From a checkpoint of a small transformer trained on Wikipedia.
Size: width 128, MLP 320 SwiGLU.
Architecture: rotary positions, biases on query, key and value, tied embeddings.
Training: a variant of SOAP for these matrices, 149M tokens, 4542 steps.
Each number is 128 + 32 x the weight over the matrix's rms, rounded and kept within 0 to 255. Layers, rows and columns count from 0. Numbers have three digits each.

# layer 10 attention output, 128x96, rms 0.21, rows 106-127, columns 0-95
129087127119134176107096112072150100182114137133117174108116073114144141143139078150124113131114126121111104111088150145151137070139150127139099095159136176122124098126125132180092123120147139074133115154134087142183097118031182082176185170173070130151203074124065151066170044124150099147
112144184121128158124131160150111105141102146090143169149118096148133132147167163141138113129107186104107137144185145159128116138088110131095093154087127081123179145143132114165157163115127156151079116142099193114171063075112031094131096173118115124096138155138117107127114144098144110144
138102111133120116063137134137162132123158068116133090107114095130157118119180112127141167133009151162117126128129086208122090137114136150111150179123154086097172134109148171179128089099124145183159092070214084099098123116154092121133189103166121106140176116124081166106157066126160086196
147113144102130117162098151124086134096125117149109093120123122126127071109138126116130149152073134153126130132142096071095145159097118135099146096125165147115108137138131072132113129153089117134187138164128123158082135153106070160104093218174139169116117077117236126096116118101167145101
174141181110107153134099159174117150155136175142124107115123115138104102159126161136117133115105112080129148151131113135119082111128089163163102099179104155142172110069123125162114121118090094129110046112134137096137054157132163049086135080105135121123167161153118136168158122143113147157
166145121120171143134144176113080159109111155172129088122101134205094148090098116137163099126142157100117141094095199114129075165141108113142105116102136107166133105126181080138127115162125145104089134122131122100142141126173217157136138112047133131146140128180156152135169157106126153132
121127133126126120135114092103117104155083146146141117136149118108108091101108128164117136137129145143169147144128141111120138163171116141132155129089150146118101118183134144134146170105164178135093127142157178121131180120153186120149047181126099160093138121173185112191127121148110129141
128161160081106169181079102137056140188095107134116177143158118081127122072093091093085102133143175099131101117066100090076133162128161147191156130085167105139086121145125098166149148143154162096112146122076062107070077146207092119150255060107103091075143144224130129134203169211084099210
147118094093233109135114180095144113133159156120081117099089122152187140209137106114105153103112067115130159057138101130112078120140156136105123149157101168085132161107120122166042129158110133084135135123039175188150114103125123194174134084117118117198058124056120130143141147175088178098
103120090162123119164110150097097126133177140149118140122109138139118170049122111116116096203166121085140102106121143121099124138136131113176133131104080154132105154145136120156230131118174133155094181121159171073144104064193152171171102094102093115173080094193055182070136110078113075101
058123116117103104174170131141111128122125149175121102138156152166167176131108130161098088135136159137055137022063088111088167141023183141126097194134138119088114146174111109131153137132145156148144096155144072056102093139139080078132135058113144134070096129114083125174110115143107104102
115164118136171122107165088097165091109121099120088178180126153117098127117113129122155133130146083094078152099084127125131151152134145115139102091118094137097120108179126103116138111142181089166085147134026114157106157125153110131215140083194203102114088099112159128069110066064171086127
135178105114092151119110145142128124177134111123101099166115144134173134111095111132122120153160089131117084120172132115102117106094127104149083141124049158118122119120091098142086139137096104112131127173137063089142081114109173132118161094056128029134121127189118152124146122132058087082
097160148120085127123165127130135216125143135109141113174123140111158142139106127136061095105088136186132137149122047151141183131111127138090177127156147145116091139067092146130182107123130121111105101153151114151175102162107137129140096162112067106176115099149172150077066123111173138177
122108137144133118085137138132193122128092073118148099125096106146141146169123136137100097120156079148111163164159131143145162101100156155132126094127094182109158126131058139111065143140108073116158125137193153180126098191135094155141174149102179087171098136068141146138152116128145106141
138140145177129107157143156104099147091082131112117120144126080098136095139132133090121170118124114109149122144177091163127113161059187148178146149105098114134124128156127160125107126150118117154113074071079174081160152174115101207163104182129151114063162138020173106143128105080113188170
174074163205139120139144190116111150095116166149108117106135125116079130125081121142134152133101062128139085124147102116146116100129097107122112152113077133109143161110167106148120085138145148077124093075097196123123078078100159104181104147143148133085113139162167108148140081089148084133
155107128147102119156129106062094104139114123122066135085131097190122164134100166122139103152143092114126146086167105094115143156112113182166128164100131122143124157117124160128065093091120135100069174104096157176181126182183130178176082205201114175150125188102108048114152116136098125145
122138116089142124140124089208140061132105109076133137112155139161126111133160137080151175145121109141122113097100112120141134125118124113127159124146164148187116146085171135146092101145114110143096160101109142098122178156115204135149145106069138066159142070136146162151136141124104086169
155090108123102143087169150134111090115116150139110110149142125156129110125182108094136120133151165123143142094105118189183143131170068118105155116131134119139128129085161137111111091124167144091115122153132131143169139065131161107168104159101148126060131103149160131099157143133215118157
099100162123148120116171181135099187145138125116118096090154110158127143107073119157137176091093157150151138111078115144113120156140152068108156107103095140120065080127126121139112164166192152183083128113063152147096095170107131138009083111161106108099201051117086118162164118155162118138
131124131134158142160156189090105113153178156157132169098129123124146152138154165109144151089104162077167132128069144135150156138119101149104123109073096108091141186158122126122134125120129107163120187124151061105199075084134130121156119147163095144135121088178134130135108107162144112107